{"norm": "rmsnorm", "rope_theta": 10000.0, "attn_scale": 0.125, "optimizer": "adamw", "lr_head": 0.00833, "warmup_steps": 483, "final_lr_fraction": 0.0, "dataset": "wikipedia_en"}
Each number is 128 + 32 x the weight over its row's rms, rounded and kept within 0 to 255. Layers, rows and columns count from 0. Numbers have three digits each. The size before them is the row's rms in percent of the matrix's.

# layer 6 MLP gate, 640x320, rms 0.082, rows 470-496, columns 0-79
099:131139035129133106097166137134133147163117149108130100161133148116153147155123122075138117109150167126092163090177127149162150116158123129163078120139095090124132077071101132162141159184076119169151151108131186129199115159127147092156089131
093:128130153078098133141187121111154151107146168079092090143106194146150121157146112101126118102104084148151098078100080100133139184147162138102125108122117096072159073119125077160117132108145116108096190123099099142153133169119149114144112138
103:046130182160097138175107101145109135176187179105128122166093155127107174178113131093175117112141120133128179177165094142090092105134135131144117125135187100156058145155087132145118090132063143060165093106125164154103112110088117135172078090
096:097114140088116101153130162150073186111117195140111106088091125087118101177116106150119111093160182090171079134133114175125149174117121139148150080116073092139151118127142136116126160051144111155135109124137074139157095096087101070151115093
100:157125127064157168141163089138080176095100130134172130122078116151097193112092159098090094136154127101179119048072124146102068130192103207144087120077099131132101153101067128117116126110120154129084096041109155160123115144088096091098157212
102:109123097115121134177107114159106191121073100128157127169135113165161124140146146145123164180135125141122179122195094127191095100142115101164170142092091112082147115143116197151145123126118104150148090134117184119094143145112131112142097143
106:059124164160150096153124102094181148132167122088068126130124142168140165164143183089185151116194127115102133136164118189097154091166113114089106149078105087137104077155139110147176100122125145128198150092126046145148143093091161139115132170
106:105176084096111115137097105214109165121154116081086106130139143107126133139119214086103086158112137132152069109061087144129079046199064090140138162051152072104109089136083212135147121143097134106159146119108158118098161108126115185098120173
103:135165100128100066103094129135114132125124226102099119100195096157153124144142146104134079174132180152140143130093105151094173084113165108152146108049073131148175075148186152122145163150046160131113120168124119198113153107105091141148085109
098:103157120144105142138178126150120188063124147133104128061112128141187118121122188097104112157141120102136067147120149119160115118098128114078116117128160098137158111099153064085172141158128122127148137123096145091136085141142127212107114181
112:074131179101098111146106069131097078193137133152146102056150118117127109138102143130115168123158133129184122135092148083126144142119102153121168144072138077130077113111070149148129143164111131160145131062129166116097121140093079098097129130
091:072125081110129140151125102094161111200128130120119039060092117131119121119100137096171162128167067150106132100099143065132106143222189114099133111088143102102173158137051138143147143082108163160143105112092138079154114185118133132139159107
091:112173089112149110200116157120100091121064188088064113136112118164084214071141117114164143137118177134080156126092101159115112132174102128134121148139159137181137153126143130163114173109096124148163114149084127149158137134090106158123112077
103:101215106227128043107128094169116175122119168135091094083141116216094130095113146167079096177159104111156132119165154135103126123145124079128148131088137088106076150155166063082138148179158171177127066109174136094152148147153145094148123143
098:124143160115105083142101125156118154183104151146134164178102098151171150148118120169176094121141095130127076111151099092109116117137105153168121137145118085118062108116084114131174147107127153151122124133106081174130157134100176161164100160
102:136111178117094118185125137149100175104113114129061186161097143188116082097079113155171115127126136097157142132138091080104093135187113138156089111137137143132171119057146164124083139132202158146086110084117169140165174097133120129083078101
095:124083104215095228131125167118136132159140142097127172113141159115102147164121157135112081083169122138129129157105108110142104125151154096167109148109124128122109136076064170141123160135163150136130122093153147097207178140103111100118083106
097:186146067095079104154195147118149141120154135087069122165099120117078149130148135073113076092166134030184119126169102077093156142124147171129155122121160148213114141077109099133134147140177087095165141043053131122118104114153110119119109174
099:137124089111030151078059082117074102118162104148120105095153149139106149129154168116127147078155147122113147137159094150112144119090106152139094198102054090113090149162099118136102144147120112116160143105085072133141162168162129167130109169
104:123161111135143111153126110121211116149189096110129132147092092097154161158121150118080174132103135128156103133120113083108139123174115135108145093144109121085117139140170111142098175101097168150090110095109173113137110088137090183157106152
097:156157061151144072139150106158127152100172138134133105121090058099027142125092123111150141119120095145150149107150104136134049117158111154160168138129190104145163100124192101149138135156124134100101126117115082166142076149121071123157080141
104:092175113083103091160125163139104145125144128176118141145030132086195148097087098142108127167138147183130150115164114167121042133140132080155109211099127102156153089099096173136140150151143160110143076136109158112135147185150144097197065123
097:130148148178121141125128133066118173193161142088121124162086138121103078131122132157097129112159071062175090145165154205117147084161182138131142113082170095089127138129095114139139085155157068105097168117148145120043138152130148178113142155
102:160176116127166114158113123195151193187118108075179115197148089193099146117107152090112162084157130096100116101072107087140161135161110119131089163132142168109085115143104123120092080140127211091172181094065207128137170147078108147138120180
105:122116143124132100149140105111111156117154122176142146100105085168115116098231127117176131082050148159127146099127063179113091173125082163112134153085161153070137132108116100060124083100155168191156153071119113120057137148141201138148062168
084:106217131131113161138127162151119082131084186245116168135159164131156106164105107142064069113130140152129072178224136079104113163151143168130105142138151192171101112160190111097119082101090086121198100117200102164059114141118102072120134150
100:108150113141144084079147142116123148128097095106170086070128092162133190127104111110176180125153160121133195143093138148122117137163188135108118148093187100063148132175163126091156120150178157121124134174124216134122157139145091076139121185
# layer 6 MLP up, 640x320, rms 0.0819, rows 470-496, columns 0-79
100:128079133123161139137138148157105129035101146126141155177179121119103100174144114166147111161132095142137191144123129152178131106151127167176143131094039126096094193072104173118130107129094115101134060112116113164169181099105199129104152150
093:149194159108093134128098122124131165087118084109125178167123141092126082104172125155129169111044128121171176135085161154089166072163114138171165187174115117178137160097138099099133075100087172104085143134155083113091132119112111209135108034
112:100178101122167140190096129133088108157100104106170135148136160104177104120044132123113098136111127163097167176148103106030135097128159126158104111121097164124181176158100053192159107078137106100141125134158102129129104091107151126088102139
092:143089160156127100138116206139104139135087110123086089124180133096147155140183129164161098116123098115126065093140172145148151160072123094133169124163121149055102078121085119192103205100160136111100158141100103139147091160092132150134121111
100:143077123105129175098102117148078137102108163095133088093156123082115069127144184093093172161134147111153144181098092105053096139119079179101146152119128162141162099171188117184163114057145141236114181077102138159128072128158093173161184137
102:119083092049118122192050086121143173143073158043101118200187149132132128154162116078099151114084166063126184133133045110123096075118088182154147093119143138167067180131186154120127189131131095180148103146123141160124146104120123134084139101
107:088068141147120137150155122155205112127128118180136051109080174192188115134113159130156119132105116080149170154129161132103177132104125095074199084128174138103146170160152161139154134138133123077121116102152138123184133120194145193186121138
103:127117112145091179073143124095115175155117162135118093180161055140079160107169145089128168157140093133143088152063127179113149102105194156111124123103105153175122100141106076062114129133131152112135165095146141025116146102117066145125197160
098:186188168070163085163108150150164169104165130135083132205069143130109141062135174090124162119158088171148101135082103161135140117099099148084103133138116134077130097114148177178180184127128148164069140167140126109122178097156142128143187132
101:128206119077124152157150135083149171157075110142118138145103178105141123110091133137068112124143125177133128148057149185093097111111108132074082129093161156088160125109119119133088114100152159058153130197130147060114125122121165174102123155
113:098149112156120118169159082155131070138114106061131139135069081134121131079126178190129110131130181099151071136143220141197148191132116155136145145120106051053077101042097121102142153142120118129122136099124137160133179097159091102079110136
102:093158152088113092121148168090065088125160104157096146109169141114148167111143111140116151109117121124086145178123161110212117129145083097083104101121036181167148197103117093150127099140109108184151132197134101088136113161131151087102125172
092:127143096082142083126145161101098103121087065140141112150087124119085169101177158104141171138115158183160129110151100109050094134147093140120159067102167125182085127078136126118167113151106146125115170161061165172126097105100122113049073141
100:166140151098184072129123132095109132123140194134096123170113114116168112182155114142126152113184094103097146144069168108071085113171158111123086164119124112189091133104140108075144171148127132161132127123122131112097058145103122105113166056
108:141160155178109069135097118128089130187123136110085173132105143120116152117082083145123078137074131129116110143147144085146088143134172123124174096155109137101144198172119101133096148074141128084091140141075084134117149125123164124107169144
099:120130105189160172149111115132140091116159060087088153165139107162126108140170170148150085114171223097115153083134167128051159104110143122148198140144129107103133148166161135118160150174104145146133138153112176102124117081153121122125171129
098:148082148124064129047057153113079089105123145154080141092168102139134121152180058166152131076135190058144084147117119113138120193131127134160094132139142156096129123161133101115123080108105064157148085144109120080180152174115155100128125175
094:151108175076148115062173112189125142178125187149106112119167140140156173147144150140103110106115122120129130150130086110144135163133087113075096129100128114150099118144142150138105100111137166132086095099109031146193117132142151151103064115
102:078135109141091144145153099145176190129127183081153087145121154129157176091106151118130115123108093095132092134127117131151148113122149134179153140181208110151133153123102158169145123113132159094048090115170246108157127102127158113130131098
101:105099107155069135157123160121143169083127100125199091168101085086189183150057152137107100170155144151158186130102141167130083117078118155116142144111127123130175119158141077111093127130204092109125108104154107083099080073063105172129103085
104:125194099109120104194133031160105108135085108104158071118035084101109131128091108130124132116099119161152135078172125120107061160124104158108117139104095137120173123144105115163157083125123152170113131115125098098125100100157125138141096134
099:139156157099129176180151112136132167133107116096150123165145133147143216200095149078114098085200141075099108134104093083100126146140129164179148162093158118136160083069088117127142126133138120152136097134089140066162117091106059114125167092
100:079105117113119170118036157152024145119108151136119111127133195115124156132089094090138123087122127139131125134162140124110126106165103107099155156173147162133108144111200135074154116131092149198090129114130145144107101166168085095110167100
095:119088090132124149082159094114167146124121149144084140080168149136132133126123110183074046106127140159141131136202123079129146097166089105168134134192157070164109171170083077125152127157074081113187119148124083097134153005089150111128157150
101:100031116043142147130135107145130135140156100134111150165116077164138139159122104100110075117138192113142115179118097138131118108182144131111124090089068082129117160070119116082104176175175200184086151127088193172104190162122129124116098170
091:165103127139153132143135134139071154059142080094119123076103106138140146062144107127135121187136150084105141103161103116128109080099113181139118062162079136140179110110168156108134186183100132116136187209116108163136090158144148123188096113
104:200143159117108083095176122176100113170123121099130147166162120129147174126153101069117164209143148141135120145144116177139120095115116139060104132130135156084068076147168094171098156096107140078169120132138135117102119172177144100126124123
# layer 6 MLP down (transposed), 640x320, rms 0.0784, rows 470-496, columns 0-79
103:136074104129119145091163102206140103109165135155112152135115130162117139169096152194176073145118134193163158168122052177108132118102114112196160132158104139090095103072151141182096142115100109126172102127176070045140140111130138152168119093
093:089118168109148120103107150153190159109104179131169133096179128133105157133098109101102168143089103116106131096145130120097117158102177154123128124120123147121136126152099069127145149082057129157170063135116153153125103139071103139141110124
109:132137094056169184153153166084115086146093077080130107188180126133125093160148124106107134131131141117140185129087111062111077103138157103133103084153155122145175175095145113135105156096106108144152119099130074198161108149081149092086083125
095:174146177091128088088097143170166183065177169098091094095153178118186072167160198101142133079109145115114116138115167124079068135206083162148103122148139131159188124126157143093142129063147141113158169123133138132110129077161177118128150133
098:154115108164188115125121094091138110054167118143155146132117143087151117142181114116169210107144107130140110127185115131178148146082143122143117110149110154164096152077130158137140168089065129129172162198104094115140146140148150105089174052
098:114101097120141168116123119118134142098166093159099129120104096164109147135132089105079138155114141106083143096109120147150148123075131113151156144121117139135150144122140121154122107161143165119113153113113174154206142187083150143119169144
105:146169147116146143124145072157193071161126145136135189169144118124090141087116113137112137134158116130107193122143140146139078156112128103133208099147127136147111135135159118132129165137146102070060134089126173108073144120137140096154055116
103:114134089113120118160166127101089141091174186154174127133115161100117086139124095144169146113091164090126187137183126114126112117115191170128114099160128101123132091127099138114115006106127160141112122174157137131139125116099146130143181106
100:112096152098140154148150200165139138166129136118143138120175117104117112127113082117099102122118126109147153123154169126207107086153146153133122158108061063127156151154120134109112141136148153123133120158114080170133177137123143119139104125
104:163081130086158106089092127106120154149046136110116140118143146152113107134060106143110109143062150101115080148127124097104176160175118180178110126090110129101116127117128112104141131134150106076081130153124097091167117110103154126128155115
113:111145154141165115184112143094102092107107147107045157141134109134157115107126120139125161133149085137155100135082204103164167114103112174132161127125098076123112100159131153101131146172152096170161126060107138147039122147169155133124150073
104:098141110138126146122105104172105177127119105153113141095191151098172179112163065101123131158115149105070103116138185164155141091086105106155050179140168152136154150152183125061105101116122115179134086209191136171165120138106152118145135166
096:122092101110066130087151158142103162115113160164121164163139130133106196085139092077155130138192182154049114128134097136142135161159158153154105151163131138174156170101178129129104141145153113136139134147135104182159096095128162136095157122
102:164130120118070073148153126142077141118088147141141057091174148112098160148087168155122108113119084151125087137157132075158121102130151152076109193134087123145145165141073074159162108139092168169122149152094125168114128211166137160138081139
094:110091092149100143134111137153130111145107134124127093149152094113119155120090161145077084132104133114119111134140144133132164137142169147076133158113101138149116140119166128115107156084118124131116148138126147146091161099115130116113124088
100:140148079131133123120117149158143147137123069129090101120144115095127145108203109114115082155133165176161113172071094122142144108134105130121202170077128125127138158092130116111127121150113100155199143168109122148123146060144217130114174140
099:112116125118107096090124087160092117136089097151129134137198109122113157118106100092201132121135120108087162093198090161130139117106131064092132129182108110123142102125085128054152176116102128135097091170127065126084080098206143171143165053
099:129144119104158150093124112227120147106117142191163102128173118088151122162126159066169142105098127128166159160143176094167122174124084145109131139135089098124133153128119107135141164146112160170113110095155141120109092133104097159122123215
103:098149149063094147132101068113112140120108200146121092106162150082131132066101161201186128088130088094172135069187108130145080154128115137155122178148107131147117111149105200172087112149089121116121134134149166227216126089121081102117160135
100:087096126155113108131162075126112166139122100156151165136097104150131149111147139125161094120131154070191150159122127080110143083091105171118096121115158139147107146092127167144133092133142124090157067123160142121150071078132117153144153104
108:140107131086118132152098032122073150142134107122118187104098125120063179093069107100110141079119100150147133105124157078108142116100141137147115072085103118142113154163095073161135048067109098108131111105104097108127195098112144130133150106
102:112151113117137178130119101199092108198116086141074114171153078157098141155168117153130118177111152115141150079129135094124175123167180070154161108117146123119132106126109156147132057224094133137139123115134132123143104102106142126148117103
099:123149147075150154103106135163142139120138153129125158117127100143112100110136140109214057129112130148084134134061140054182098147125043179106129123131103173194105182166072071090123122147131116115086108123109100094165079100137150086117057130
098:116089152175138131122150152114101051087119116082176214135071148164138096167143189136110087120136111110133132144113171131094192102144095122116129125101156118146116101091120157117119143103116173184129131108132086202150106176167123143108162160
101:078075138039114135167109136064123105138126095088135135146163117169101142221099140094093080072079161123145100111103106157103182149145089110154108081106106132161142162175136167140135107163084150082116179118149119172103131094121128185137153128
091:101105160147038167128139137065130143145047122166100133119155100098141134129058123173162072081070114139119136176106150112121094135171133158139182178105187145133103174173086109146156127138112111128123121092129193090139122128136085184134119166
100:092162164144019122136119172098092178113145092158108151119128188123153137104104133080130095108163102140149137143116106116118163119092125140156156133124122149182107143133095170147133145114126149187102111127122067118152112083073102117098149050